From a checkpoint of a small transformer trained on Wikipedia.
Size: 20 layers, MLP 3200 squared ReLU, 125M parameters.
Architecture: rotary positions, gated attention.
Training: a variant of Muon for these matrices, 907M tokens, 3460 steps.
Each number is 500 + 50 x the weight over its row's rms, rounded and kept within 0 to 999. Layers, rows and columns count from 0. Numbers have three digits each. The size before them is the row's rms in percent of the matrix's.

# up: layer 4 MLP up, 3200x640, rms 0.0339, rows 1149-1191, columns 0-159
# down: layer 4 MLP down (transposed), 3200x640, rms 0.0326, rows 1149-1190, columns 0-159
up1149 084:470430489492517500507461506483494470461499561465482473481495458622538514418424549536482457486422546505548493526472498547467577452622552447542447524421570418474503437360461524444498508538569463499455463529471430562426523513460454517471511555421504594469572477419351513527549473587495502592571538491466467469520486467518553473522526490526514555434516474543477564555544458503435541521502469497462447540525563495539531539400436523477445589538495565508576558515544509583497520536563480
down1149 085:510527509539530474578418514421535400475514581421522447393520582501434455470500477397543570475438501421508368529485419421495485510512460470565564535512464525493450467488517526505503566568581487505503473481526578472477518582472451474540620423509504520485441507460471523495562457549470477517459514536543533518567472527593537512501446441538498569436491427462531557562538449510469552499595422465490605505454456544488471473470539498585493483527467475506564510555574501501507506553453471
up1150 104:590463463512482532499507486475492490533398552449515519594517418566467488478502432522615516509405570545503426460480477562503557528510445455585521500488509460435434452530521536408383440544452433558471454510593317470461509547568500485416471534485452511462494531463500512438573442495578442503432479583467414524515469524558489489520423510479507512460503539512376468434540507506470504474468407582503461543473492557491471551528563521445452482456518538525470471505404455440545511526512551
down1150 102:469503535444477523572558596507622583497522519447547388518478498422509544495513425451495456411451539575466493533538479472515534523504555508567485470434394487488465467525499421568447464487391476354453597420590464510517565393562482572539434523523480547501425500488526495457465514466436504552451457596563525503461493566510535487542414414459481457523533480547458325476502530472515569394499518385568512456554512521515530531546476506615517521500491482486479464570470518589469479549516509
up1151 097:495511381494438450415483445496477508469418486514549522542535489427483543463476474558482505535444514562493450539505465475470523571576436607531621509460597495434540611589574588490572462508584570555477424548482526496500512566489457454494471481484538585510479479495510579527444474555477553470519448447395464384422511589586554457579532470544599547536603531367458573547492475550590383514377481539417561581501513536513452504508506527423507561536435530495532470514522512499443366550481533
down1151 103:511467418467534435491540450458465516490596465456386480612566505567579503538561511434568430543581427607510591608589463443526447494448510490491476476534495633522529477465554508501525591467488583622514455563452533457434572554532496405508588500431510470516560423503487520487591578523499540497521416453488508466525517513587572476491456611487524585579432548430471577497499461587592508518479536478560479508570532583399519543506485576542502516483535609539498479492467482540471411509523521
up1152 096:488440539464463449464483452506491493439403462484564538559433433440499477556539438529473561509473525468478456469472430469563541455583480504570551447534510569579489503454491451552467503527479488531460389450539511527464466517487419436477528480543464535502540471489523594561550547528558432473588390477503569588453505521467501435551451553577547554518474488629525523468496544573529567560426449449427447495517543539438515500424517610528435555474493462431458434452476486494521518388568439
down1152 097:566435488592486452521565477452460451460460589493518471493533481480474544481522583473526520469510515469504506506463492501523556511543505503470584556445507532555503500476492439536466473480529447479496399469525462466530489542434458563529492547517535476423462491491459563565503423452479538469561582543433504581541601399499486574443517536547527467509524470561620543599541459649506493567549515547410540410542478503497498644438532483472449501396481634537515546458483494493401460465383501
up1153 114:507469511483501540481434523511533590481538617473561584425496487453370587494476453432573447513458544528493478391492533510569510477454587507445521465445594548548568448439526498488516457477519430393553557496453575497577553501446500472500568455484507508567573468513433475491579584560564529441476431476521373484395552615548488459489543493521506530463502513449362508504521483464455479520554552567583447527458555611478487494494506490492548543444514391439504495479490574547522617460513411
down1153 115:453544499542544543484514502469498471498467538461583528512415506521544434517498517387490536457479476541533533547485622586525473473515473550412436529505521503554512570517470554517571511456458528540467469422521453464519503503410511457554465509432489560536526511583627536512514574580497457580467475473449473483515489541500512504497393547444447431535564536535537491575552472609476658581435506399456500564566493507569535492496528534488481493415474452593498478548436526513540399607506533
up1154 121:507565484502465454539506511520492485440512502379470533512522416528562460508420497511461454526510599511438538485553436359461510496569544525579545494516523553394515412463520428438527486626477441563525457445580510475473508423500529545478444563481551572468520475491437488553497577422505555524495536467549423539444485618476515502391521433436496523517443482519471641466442515533514434467476507576461448375544480570490529516505472560482409520528508502528471550440571514580453495352548459
down1154 122:535455439477480496414419437522444458503544472537506429453579516507517398504435569446508476512419500397601531603436467469470512525466535453497439496465571483435415509426438508523479527533582567476573571494515481440491502459529538480495454509514516531549458567520427437501580467473459488571483586492455428578490461400515429544585465477507405463491507534427534429569431554500543498498560527582602569479589612507498484560540445497542466476538474395554494559488405424519422518491481508
up1155 113:609463568486488508466512542463541563499511548542449516394538480485477507496515498473511530500512444457518512447491558457403532442578496446478517427511515547485565504498442460454511432513552436437589528411510465517562576440488597636436470511462539534479471524492554604554575498499448407538476504457568525450492500460512514521548468442460573510506501466465425459468533465477421498449484536475538459466470546511457530545500492493556462581524451565392462499548545499535498465547471494
down1155 115:529533427525513539498580499552472474486503548553515366550479495558444518566635422504513542482483528431465414548430411482542545476540477555579574447474409546556529513544479422503501577508511542475526430545614523465403515591503565512482397471583536418493514466564539551473560519520554485504465494518580460480573596441472423503521450600504541489587487473534533517522480574442499506578461474403499390506482479555470511442581511526520494391488418561471505544550403503434496501482544482
up1156 108:488544585473525534549474486533509592417572502527580554487388487482395479552480506547530544475529364492450501425494499412538562466419523505581440472520489486464548431573517430515452540510483477530519455546492589554515503458447536534561484547504474539565477465554618493433478486546518515500461471480524472392573496508512452438441446508530551412505522497514524482545421470448547511419473466477537520476498602470475406529508485575526359525536542516392487473421569423589474459478501541
down1156 114:503519498456475494447480456553534501505468447541523477439548478532518551570572518485451495536436408516467408525532417418509575481521428490488384532563519546507529497532503461544493462465506507481446545562528497385591529533442431508515491511553546521418619532492516481439485463509515481524481431553513450462552478396383469511588520564414503504423467542456442565588476579521583548553477464471474486392478496541522496524596512496469544471472516468527432455552557550603390560550450437
up1157 097:549508583521490480504543515608524466539526556499412479530446474478503539445524438469500529518453473479496500549451531596536518525448434502439422602436465516465519432559479530538401493438517444538445502467543434513600490346492467521470417491526468430481496594505513506524559520533538540520542480496525481498513515488474534533554433455459456496535503531486526541554550512499389495489417596493522574466436490433423550488540511448449548494530491495429516519524413524468396560475495440
down1157 094:461453667543525527479505505544498511549401508583580513439495506492444518562523594598522510497518534453591564537617527509501397511560515460468527491562461394527551485518593628523485536392547577476523489477525470453527536420511581417466553495542517407590460494498515483415499469489504443522479418506476548487506439547476439499473555556600528585431505569540488436499495469577572428526476544435467476498422403542446426596451451619514480475453465537548443531586586536474512571555484399
up1158 090:493547455489508535499463606408565501495485443479458435567497526577467412538425529426495456520530434531483554459454481518508600514482434462566468520506495551528513602442549425512465489443448438522564454455501475483530553432361451499583517525456562573485409435464474492423560454601536500521498495430561491428489435483504518481528450406485550464587479472423484422472475527491547475473504512562508530489508507539636597453491431469547509502549460515536462490427518420412562532491500496
down1158 089:523521578479521505508562555440457481454612539502467471397594557543523581531507571540478554476613579472517514421472558467370425461506558449486504474429473414501496529417509465460529508562533517573538452501479533537509500366465498477523440508548487415529503486490505449438576566447505493471442602411411425584515489546573540494455566443509596621511554528518438486579470505588573523538565451472487534523505521559481579477413419509433496490501560593572603531493491466459424514494595467
up1159 091:487494479545557575550420574550423522510481562404453464498513436563564511472514485401412516483430458535591506534489509538477515516519474480558537560512503532536458468430467461453419517520426545535475534605527581549543498532586479617468431462551450500569556488479475568517433470478456456557542501444499509546395458552447566526497449519508442590622465421447511500518578475462423513480567532549432466527512496464487495570406501520527505375528517557492493571520491497573552508522554591
down1159 091:478497478400524424518493540474469484481494437515507448587427524593447467554508490524451458459547475462429440512551487517509461483474489492506538525484533455593496545469568568513501509450494479465552432522511488460535532497549523495441512515483530447490473497521428520497472622563510547503398465530558389598541504582495424534478511519593497536439428553559512450469463451530482445529518497482501460533485561580375534461387520549477533604519542474525523414493488530527559484555487563
up1160 073:536563483459445513561480457534473518523487524571509541464497477404436533482524504434468492529509430403555645480500507604482454620464441462482551579543486513509444546429451481436530495429561463577498454452446392398552580454554597485459504452501610515477478514545461539560454507529542543505556525415487468392470393464506590569416520545478409519473466469515452442590469419493427526521521473501536470529483374550461550477446519469411462499508478439538594523519550513517545529536502467
down1160 070:581513481481485455552530458519475501499404481519480430497534490480475421410475439475512519541567560474504535578467478466487622499533517432524511543421538489412433514573477392475418505596523516569516547453523515553483580495526415510490424541442469464471449548429538476508441467411472516467462472557489502455489499462517502425550512415554540467484395459503527547379523476455583394490621534596481483576494533515519477513566472544441338525524470483438490357355503534553597500498541496
up1161 111:453586439467423497425519520472652500462505545410563526488505473456450532446406477464512491520574533442527424576516467424559568649507541422468504430453549504491543469539404560419457408480479492460580447440498532525512486529533498545460455425496520493469575484477460413505520482486439647486533496450490444520460549431476476411490510439454502396517522469479570461444425397482570468430436407489540408447458439461522411468514463545461594451475518461526504491464499448507472510446498549
down1161 109:465530524447536511553526510449534567506485524472491516521515473489525515498494526528506482467466536582488535486452670502494490567479520401482444521504510469467506455536429541499483482498494499609426482517530451488586555434472458412431478517531494468491492529506499476496461428438550506421352581592409626495517555448632568468472460436420529453490492522467568544584532480528563509541441547476527466456480540463474515484486506556447504415481476482551598533491566438476502397550557584
up1162 098:507449487473527495530554462523484537498521543451468516441546496488537505465471427495570490534468460432500544502381512388516374474576449506490482526519569499454370456545471571510396439509402444524526517535509422508525443458471530502500476468530557546574548523481554577523558511516452519491494441541576487534432343494477506514497496501518498459510537414463514445503544565498594514569469511474494481522502529512442486502465539427468444570439486514459463496544543429620417449399630550
down1162 101:456488518484506575446484452409494562440466456441542456441570532468509609554573457429526505559446480462491486577445426496537502480437368543518561525569532534461473516506542461503545479480458444501497504445486517498355657527540486502471461375576472518577544490551540483504626555526565576429542451493563529458545497486504516484505538498548413511572520489444530448540455431480505533448543521430501469526423555469500504500488464538595506522423553441497505451468495584456417468499553505
up1163 103:548540543525426507414533537575571476492534521613513518509473520475511480558501486444586393466512565631554392574546599519476556462491480540595476529549485460556469508472452447512440518545565590521500418499547514493622506538495555582468448516600522503454467476509579467437410547501483447572422476481493467500446470596475481510486445488546526561506409491511552490543500469616640493401548457498527511492539433404499503495444480498576471402544531506494433525479501467513513532467538459
down1163 097:525486526448428507530515422561511576396472561469566494554490552558499535412453464464564601480536492569458461458504506483475511491457517473513482471539409526498517465580434534409505619510448530504454626518473436546471454542439506577444473610553417496558505518503582500518511451490434551416542454512477552456485591464444495531525455566580531472522483520473543545589504535439527568576486454479584481431540555464554489455537468451582521487499537509400555460508456434586489588532589524
up1164 098:459552508511433393554498526470515584536488558418524491501470450502499487476542548552474526503589553531499428509480510454479472432594479528549562510391435426626510469497517570390516402552546566585516532418508578450459510482443488482581416506523607550579519501486346457375510548501469533480574482534509460538445463517553360491471530474442492499513465496474530507531421599507531556531585560560518569461429480520493530493398416513437446559479516447522537413539508466523560518565485513
down1164 097:471530459523427490474465545511554490433496584454582512464459528518480562483539506533527533506530528508482509523491532518456536398465493551449482552485503538500528501445577454473502488451535453522497537511531535526532537473530533563553451594491405624571483544532457523533408523577528362573381544541487440597497557479483470493415538503488512530489534524554413420498469516510456655544419573488456427465562585437513515576489464557544520534565534488445534455473533538516523550479504497
up1165 085:483439445491426492543476470512500466252605553536460513423569444503530531479526478462509586414528518494617474500473479567553471526497481525522603520512536483453457557481592500540567450492479509539426500523449404504428535544531559422471544480530599494413419453540568502501450510511533536539505473505446532463508462503488475448540481497495640500553592543495554541434453502419577535517507476509484504520439553556533559480528567434501634504483488490497454537506503439426460539526518481
down1165 080:518559562542471607503434491525469466447471523458499455495458422491459389492515452542539551518526490497505525572521498399503479470513455480485438428517545491403364436503489467593468486578427412527514421467543434625498432515538505491615514524464454548629474539509471530513588519441568535520530559468534603567480480546508479528477569534494474454501408547512579404557547592496623440593582679565515445536522440489562515547621444545542520419509544540547498590462504533506422499455512399
up1166 100:547530491492557458459431546532505410487535551510487479462531467567506531475521459498553504401440501520501479449522547550573492541458529461485502548444590473447450527602428414409522435526511580471568510518501468515542661392536446422481472446540433559533439594490520468528570513446557556526413517519476496479558542513535499446546530602507480486569491524583397594451467541507439465464436471490516500460447488466497407513572601552404529483576523515549515477500504458547578475462472470
down1166 099:485461507498499587433532528593484470480533503448481621541513454538581433529442570603498405562479529437474428531520489607445417523433501511490611542411584516507505549535489486510484457503558501476505485427514429523472534499482417438470520523517540491483532478512499401486531486442503483410488509498499424601475494466631443495502559421459475513558549459534422549516494508459429488538583505467474493547524431420394489508571392484421510523499510535522498510511506618547478484414473333
up1167 102:577521526495460498502461491515473414537473511523427458435452545554533529438557442592440478482532473593519525465433442483488496546424422468546457479578498551450459532471625525479524489495515499529483534547422440522493536500479452457478527495531543485512508445426476460468477535492528431485523537545485521516525501541577632522595457511552511433514464529440365479402562518558512425516472554521525517497556588448527494399490481501465469480507386541388482495408474466507502490462510575
down1167 103:486559366531527380519452507502536479456494470459511482465476597473546485531508456545478482462573561544535472523485352528496548520494485528555526457520577555539458532466424408507598563515487531481476466474429554478447427517442483377477518445446493440492652450507525505537471467511512466539588480555577502475559452555513557545486485613547538514481497433486513507506447512422484601482535513519494477523441474520498510410519397450440493517491484491447476457458641539489425519478510433
up1168 095:444506451517522446458528494437448568449442580357567531544460478475508514535501513550460433559408562452514491554528500478511545475506610398534597478455474526430610537408508434602425489537499503491495550509470448476487536449450362482546493506485538527444527514583448407559558494525549535513470568542488410442451467476465503392496535494466619515517517505441434422488631568419414484523458448605481519506537521462569461564458450497542569487407529510517445536474445491413498480431586439
down1168 096:534497417575518519504534489532515464472491496498553519517464473501499499462492499530532483566549555509548435567488431390476419450592524494602496551524521476523476517529505542497542504431499515510513470484485561498479510509492443664466441531566517498434493479598452567450522541462469477502561480543492499578447480505484536527482504497529535580539536616512462469524583589454437523497511451556458484578526503497486536620483434558520511488473467546462426482606479585473572526534477492
up1169 091:559487472487474488388486480465509498521509451471488450413486476504508465513517576450497542521494449446653385454486496550569574511420434553499526520422494614577506534511514490508453500514510476447533601546382474507484504504487426559502487522475576473526530532444523514613475485487521419488462439471576533422556460464474551559441496549515443566442493504548467511544528538540419505511641507497444496462553525565455400466509475429512462542438414473464419511441424479488474501583491457
down1169 091:577427571565479466459439475558580481454515545501443552444489485506461523530536443447490541443478485505625502471520441532517457456473540473519553507511497517465519530509525484532584494578519522606534459513472473509434434478571480503510521528538496554513474469572421399456557520471507491486493523533487479450464476359530479534421383410509501477528458598455457505522506423447489549514479489477532557541502456430563551532460489514444550472507531584504426487425544477574509456466451548
up1170 087:537488518579427520592526522474515422528474521475451487446456493404414490514618533548467565453478474506455476475525419426587424470566495418504595516457418530483466513471543425487493498503524511536475459478396546533489409517472420469580451493473530612508490458535495552463595435573541542531482515610517464535506461510591524522549481426576489412482438536443520538593435463436680534442503485531465548564548577567551446466508519515529552505564536466488479484550393449451527512487504584
down1170 083:503466510467526564440496524458425472555462559463464402458512429477446574415469411564573549523537460448533495542547533439467388492480449470551534457482395530591480546397558440641482446476524466534518533450506437498474542502470489527535490527564447517490533508448472604473461456482501442510477540519495470472556571507499514515510454441523483423519454493526469551527467569526498507523534434499607500506479587515543462556540442457523437590414454512548443481465543503530446479587514439
up1171 072:566529489534376451479492479484471598543429513471614451508417529462449500620494477484466560493431417514542540539601502501510559498551572543396444467575494483542353473381514512509503429465479412465485477487542541472470457487424539493559479553566565482523523495400542508579509458474496600509451473447420523531478527565528536583513513473526454488424449539529548495476506454579577494558621554538506563490556382586583547517472586576450532515514396484473489488442500476480531531452510495
down1171 067:473458403539479449535507420569460502561462516463508510496480397493460618533452504391493546522543456487489462470553474402374639450515530433469531567538611583566473603579511478489521513549486507413556567516449565414529510423564397563578479443397464499505473438426494530483496405496503539515495521496464503569481492494549553473579454499497419528532456509473481558538477571440564451473487529475515481485552459442434526498508453576489423424482409578519529394414515519497529441562519487
up1172 094:498575456473489439547497447547485434483563526520502423441427473599478547504516531477516467466505547403479518548472541412466479574378461460441461519508537452521519388490464442416588530507514491515420524560518544592501568598469501466485526489556491525427514547470478548568475506423559491460493427483462439446523506543476481501424510434457491463504529500436506523486548552524480597579429521416406540483466454514513619421469462532570536454451506479518535471445455435443397420476505467
down1172 093:501523487460461471519556497445394502531447465541477537476473556458552507506525517567529653552427510450511499500533461487553520453545523489488494517523487487522468494576538568505511565487559504540564565498536449488503505489550503450477469513453536464626512420528526524577594393506509480463594501504574443511547538496516502516542459540535479491590546459464444449567555466452469464432458489639570311511531601402498496569532521460491445512502542463464514583551542542505616435510549415
up1173 100:511530511504520557497408486585584525392468490503484440476491499495587474488460467498510448460456508564414509517604478498476514527526490500458523570535505488501566524509448453533464597498542454502640525596546563491517500506594488439452483480498566488560397529519556646509552494412473450493491474528537505457428472478478513510445502445414503444529505519545541471469598487478524468423587536497475454476508350513466585512517377487466436401499494557488476534551448514549522357535564549
down1173 097:474519469533506525421616522477442429526472491488456444584407498396471455604485510529628477509487561550461504502497533489548486470454467496409449482519497536535457475467455460442469431493483636484515466495438522429563523505508519546551417535490454469534521538447449537523547612489465466510483408586512449376484600522466445544558452563469502535573497430507555538538471536561508552549483542506511562450541487539391503475492531506464524550502499562478497502538491415472506423516482491
up1174 114:545460585447498539548411519484496555417454486482430460443546489494530464456516530489564503527627460493498484498589559508581494416572469437554466461470549484505479538535562487544521540542509507489479508495438472570545422491439561448465496538495460540545464538404477472571467584489514512487466543551477561484416531493550517586544550518447485444449527586487534494567510540542395457547447505435490535573477492494586573499559464527477444455546447463516459466507484401463561515541545407
down1174 116:496513524475448494441493523511605502518474431510445513429470389547404527470436527626477510447471520485518503480589369574428522578535535464447506531429577583539478458436537585439583547542512529476510429429431525521456517507521461496498458566535583539535464527419490579433489494460515592511435465486428487504500422527525535557533555577440495460511509509550516630573442526505537506513497463530503491527421547515452476497484391519490408474525391503450453408509487456496475492480477382
up1175 092:472497494499487467443545600490515465511470493553479508540511504469487484552499411626462375465449501456469532443472528505454526543481481519504477598524464396467455456443382562528501468541498558509522485569544501559457535517509444609566516554529482498529530515423441577604519479552519458566451590457494496451476501585518537575479462587488464458505547517491493531504491554480450490547524444433571470471565394568476565627452464472517574450455462537439482509486557508463457566555502610
down1175 097:484584489472422419510556577468436576465499544607478507429566540433535547546511576541467448599493542486497468499525485465476563429524467590493551551515521627439515428465480535542627453492441590438441484447505400525519502447458399464477427533510527479444461469446482536455498429538469485452454437417588463540503500407552518524450435518472466572517489588468559479442458571575496490449473441453463420482495518532540458486519508445529551502484510471528491559499525413526433549482469547
up1176 114:521427543548552480438453569528514529558544383592477570535457529544525505508488384568490555462488451522508559419509582479577633457461529475469477545519552487605465509482515587481523539458537521517471501441521542550526498468586570516453516505514472434540453545504586427563623446470518493584510469497416552443436585584490385492531461479573576457494516514486523505477432513430492419530551435568501434481467498495524461536460471598466504494431504468407558542493539541530515584450452451
down1176 122:506498461462538466453582508527407453516564546409476536459529501341585504514518557519420588512518532456464426453492551593499504436591503527532469512530482602424449514425463404531532456569481348540474458531434369425486449492535474449519480525481493421543533549547484459530488462597501516544540552464526510508481536439546547483491447607522585550525623548545465558483481528398485558585428418600485497491493516568490496466493457430510473491513506502449529574494391482542548441534535532
up1177 092:543472462571388470496581481591467520415555571490459578442587552353441542484472537535491462499480536378474484389500491476519516519549576487493466519564474548612478548416507509435481559546499494468529527554463495517470526506470532566515578492535500543611493577485541459533490458484539495561498588519553476483455486563501442533488465472453596537512538488510498492476493540567472554469523566503526512469523566532644534424555487605544526539497506556412471478557488423511515483513535515
down1177 097:559423464492510581492460537517614548481490532485557502468446528563476467467616458539523472551462603488489524476471524487484474482522499591560547512451496472446505505481510520521538588604460481450514496499594480575494563463455499503591512414541507596531490377549488537530491535471444554556548468534562452532487509484535555522485493501510504492529574510508523459576464518536512557462521402508528504451458514526513486466500463493461530395594501487528454464502482507429452517436424449
up1178 097:455472456514522483587419579499442428507505516487506483557504409467498470554495501546374599361498464448523500436522478552457535552480505490527526449502503549480467534484440445469499483579522476491513520554497486516515538494571516467476524525534548546433520451512443497463510501398479548475500576475475468540446486526420531504498544459428617408584467436506597465465504488485489632577536599565491510569362425492609531450478512485490514495591532556489458554446497572569451404423465492
down1178 095:445452467454626421454458413433476453395422555513580509512510556481540512518465449546529538503465538491556573509520319515526593568467476504521469410422448415510575532477519522562499578457542518508502549497401601486487589522590500512437512538446570583568458503494460485508432525518475554474407523521539445511478556581574545489385451482568547415629423519541539564478440532467510506452562505513395468447422487515522556439491484513447493473539469499563597516466463511509513569465507485
up1179 096:453478507479523514524407507572580502494496580532495485485452491481517410513527427523542553426456539534520544465516485428478497467462468533426602442506569561396394483506468519461472459491506546473440448474453432447529505425467582475599457557524487544551501514420442493448494570532524474550460535535514527416538502499495533504595551535518529450456513470542487501487462559526604389526470495498469477492527433491482421583469467484570523487436550584454429473402537503504526488505446560
down1179 090:535464489461605491489462479479451529474533529542582444487496543517527525539561491483553510511521492530410546466593474396501442471526498382437414487530519503479496534590471476574518485406540454545471539498464543459605524462531534517495447473494537551527456470536380555522511464564466473529472460476458606466514491519600515478600548513476488515476543507507536549503484430473440452552521637466500455541424490525421495518467505519542498414359469525610523513457527497464466473551427428
up1180 111:570528438487506481550522567475509463502496540402381584446494456454620520469485456428511491541534455512520463464506396490503460457418448521564467612494504467502456536482456447456500528488515519538511380387526514494460492553469438456507518519554554536466574493472617511477471496589525513511525469529441415524395530537408469518469458539499538430577438483458449559458504506550518464438558573504529445521506480552470528423608534481571503519509540601519545590568472524549447500478585522
down1180 123:421457462503496409466484489397478548445577462506542549441390555450502432537502508556498529466489594682440431491582527511529566525539463432486541480489576448487516502538525452477432517451501460459451494462515458401406477476617503623482520414537551516552499489586575493529427543456486515431477558557467445513511621550573467448509543521451599537464495423570460541544475559461468476574502525484540569413455476464472516462544474495481505433539447488514426495406497470524449477481470525
up1181 099:465487500487471450468473436536561542484495510600408477472546527460491546497455459527486398448421422572486480582529515505478514586482461444454560399484463525471535514459451570462561463511496545488541544418450509523464565495580565436547551520461570561562491399475465548473595512521535568505426476546502465511504533535554523392490481413445456463399576454499419449477550575521442565502503506505588511518541489442516557424453537414520521473575467507516573583455512475502490492503519456
down1181 095:418499601486460582561512586439458533494526513501478601558553468524468452488478575570489466602488438586453523388497507481456310403541541448470545563556436491501406475525478481571486428648421452457474483499495492552480475493573530483447436567498464588506539564525479445471510427511591387519504543477421483576504514433606550565522487474445481562539572489458429570560579452506528576509500518519464529446453519508540508475533435457561556463406509629559430439469417491506560522537482462
up1182 090:485449558526493503425457518451562568491452421522482558487513514523524460504504495536479495536540462420541437427533513520537482520457491505553574489538500440403552525469502541471475537523574563389575498378561496503529532499464397487445514486537454579528424427506462501472463522513535422486543490548503512457520515456550404496525524577524525561515400538565473391432490525456512453457538495511528511501527522499490534481461469515454517515401453593428475580468514545453410510512461466
down1182 086:516465580454543373515556461528502508513422441467425496545505554470487383559573474516543449413540458512460607453591526489435425383452496451532549520383454540484481428547473491555461463455558541502496535531463447437482488450526683483465461517468486451482517490578537449475546511403488517535470465492453449547471486456440512486531550478521385508506474505504406484433525567564573587516486470506405502488548530473429468522475481534423486467537475469525453430507537436498484484466485513
up1183 102:516488472454617359577480481523505457450566534483496499524480461484537465530445406548511420523422407511492478512403501420457587470507473501532468466596533493466523528493581555503611391587552539508481482495500479520541451529514558499479437488459487494493438517395554587507536470545481531469431576541494546564477424427526567483513532428515471520436512557476527468473485539559543487440589571587427407455575479541409501550528471441418562575424497470528494421475539530477436460457566436
down1183 091:460447530526517409537522479497500544544471526504487418556560541513483512542548562453542459526546542422502452597475400536554489445502602453520461594475491462610527510495461503445549467507399502472462570592384435480444530518480516539479554515535492524512421440451536506501551452526591510489555548520512433409507535570504537476497460479527550439612504505536563514457484522553510488487507505546457446518495441540457480553574585623533525633481454521462457595501408506481542577489434597
up1184 104:484522555487501500486523470448515473397461478398467540521550484517589523376501481559481474551428533509451550518507522416434505444448578455482498481544489508498430460483522510532487458469443473484564447458515569345490473395441561464500612439422609588501475569500445480563548574458517530539535494487484450474583535484456548505525488576507482518509494474510445418495532446619543479468552466534476473515499533495596494514451528495580428528462453476509572518502498548463494477584492483
down1184 106:464458458475467469487496477485623486541559510549539519495488514507537557550431404460488548510436473472519503513441477594488541474561463461386451425537431474574454538445485544430497445499499500441469537541525441618503599472527502500436566506456513571555461478467472477482603514455492444513478476517511533508455456436524523507457489382574485485511551525476582462604493575575498578599471455567499473429501411581501487525450551461527411511470540565600402455546469507527479562498608503
up1185 102:583528450570405432463480524582417528522501499540498464419469470495451577475401493427465528408540443511532568479479470476451513524489408560480490412445556485578489513512478495465494525540603539453572476544497547619548491436445485503503517514536523585573563446462445542428496567476501531471440432541467493495420490493562513415489522506443497504519538521492518502552534462472614508593498434547415440478518532526510416495516420457538550494488488398453568460540598474418565478603511523
down1185 096:618486464503534481489504543574579534532554552527547571483442520498535503535539484534559399507535527493537490551503405557378508418603503489476533460490507461548562503569524486415543543429461500500503550409579391487455542429487515449580501490437496532524518442473477482414521404449475468510451518502525456568541462452530510532404533478466619614426470499581487499530513483477591567451537508551483443528548427512419515497513475535531506477435434518557516476441574514483500418498542438
up1186 104:526461361541562493550476411418498515386485404607472446494554442537377434478516463506453522548538511497498534464492458483466505613500558472445464470458534439563523391450499560431591457517494461517444560459500548476462555520528522493526508533513489472475525502518489492483529616545391505561447503516487651425539460432540446490616490467557521461528551510533434461477539460492591551466483505524528534489416542470463472580488434499498504480578430427497493498575523440457486474537495455
down1186 104:476443529532549495559488540447459491527548509512518455477597586418556541542492518569513553487542446562485508563483510413479503482501429610462532555513424469472413577498404453479444467499494537532455514618551524480556489444473545426535507610452534584454507526439526460521387506519477530554541534513513551521622434418565443609428459408466454451486488459621549441498497481501531528421398517595570466533460614563435476588629539530523469539532434486517481519506449568452535503549559601
up1187 092:448462440572424500491580519618542539545477535514529492500439501557577482480520473488464527471601387521452478544486435442479566526454498475505505558569424440638422505438400551403425514600492525507496522450541546557488585584537549466447403444526578443472469506559487543527489511452514374485551547385494514473486562535473439497429484501473527518478453504611539498503552490459510541470481523441526464544587577428481447464553459521432479541428526503549533559573555510440430475491503529
down1187 089:491394546427477516525520533519476541544530473367510429435502484571526438452595538481546472476559433480468573408521488489528500493507446542556442438494482516504563440501429488448488529446584568493452524519538396474463449484450478453509510493545456510450462465438507518551563499473516485545546523518641493495424544645524468539623493566462482454439443554545525598544465463516446435482544524533468613486554538553462589565510547501455521450515497499437476531491545463513508468484566475
up1188 097:541500415559560482559503394522400507510495537537494545514405557526475477480503482574516457581513555510478508512423445448476488480478529561521439520445473392543487506517352491557540484544549468477518567560476527504491473488512398568435493471569505493520474480440368427491551413470512604531538421448557448480485484486487535504457648462569530485600478535534559615520443459619572443505545577504440451418517595485573488475527534561503556494597512483560585499442538400522529492532453465
down1188 099:660546488491542484556453493544536503505485505595496555570487482486491501547532553565585511391482515552434460526462388526559526582476493498581568639441514500402532508481551502505502474597440626533534498500518500503502449490545436436454465457507597561578511575509518493438396517469624525407510461477422433557513491523569489519537504474461481507500523460481458533574467546519453438460517511493534488536501435431506520554591540487534514500417615539550505498531412502538517527489523470
up1189 115:436553539432431436523482536521524504534452624506585510497526437539454440559503471497459476561544581566483389561479474507405528496482542487529465529526572583477515543541596541497518508410472461472501467409512469646566533427472517467472557566503509501436585479473541497569487541553572538400512533547515511486544527492515476456530515569467505444518457516449419504444512525581529580429470468669432405507462564536417471537502403470478494364514424546562502390508517450473442475515484530
down1189 123:432470523561520481404598506457509503517502450499490473451457473539456469504543524447446512550550463465491526522530455496597497552433500492383539471471447511556496430480524489457533560429396479499479581571492534427489566547531562504577545516517508429516519499537556484485502477446532616508596467474460519439518441501508473456523451543463385487552528522655560572408455529548538464500524545511505508498547486452429485515452600543532433556497498528482537530477489547489530523468438480
up1190 102:555457499469475402445455558493532479428542500595457496514417514450456425411418463526538519526450490436456553558450464491471477545511513522575526450522552438514529609530548398421470399465424410588500513485541586543554543459586485560552524454582409495503500588501535471431457532468541448463547546481437430448488553452472377447492499438495480435454524480611484541492459664545571518536432470520505481536554531562566488518459528550481567521424546442499479498508348595442501581499498519
down1190 095:433514450514542482473541402421479526485444446499501545510473555480492528492406448518502563462585559533474466427425512461467466522505432481517395537477522445441578485493558532552390489473553488549482464523536457551457523469433417482568553543538403526554593498419453458506568490421510602531496530482483488530415529491511471448469465481550464488508540520449494517451518474500496470504506529596399565514588556519523527507502455483504489441554524606524468442590514425450472542452486526
up1191 121:409487439476460511454476472503533488466504541445478520507531489481483460479559450506490452536468493425493477594482539463660532515400415512393492484578511492495466434453494453476499429587511557547568522478510512511484568451525448467490451606508461435410431545520538417486571526607570540564475505566459500570351526511407430517470448507481473525521531549470469413414447449502501483426489527565496494535453405471515573488476579531470565460476593572538454487497537520462488563453423628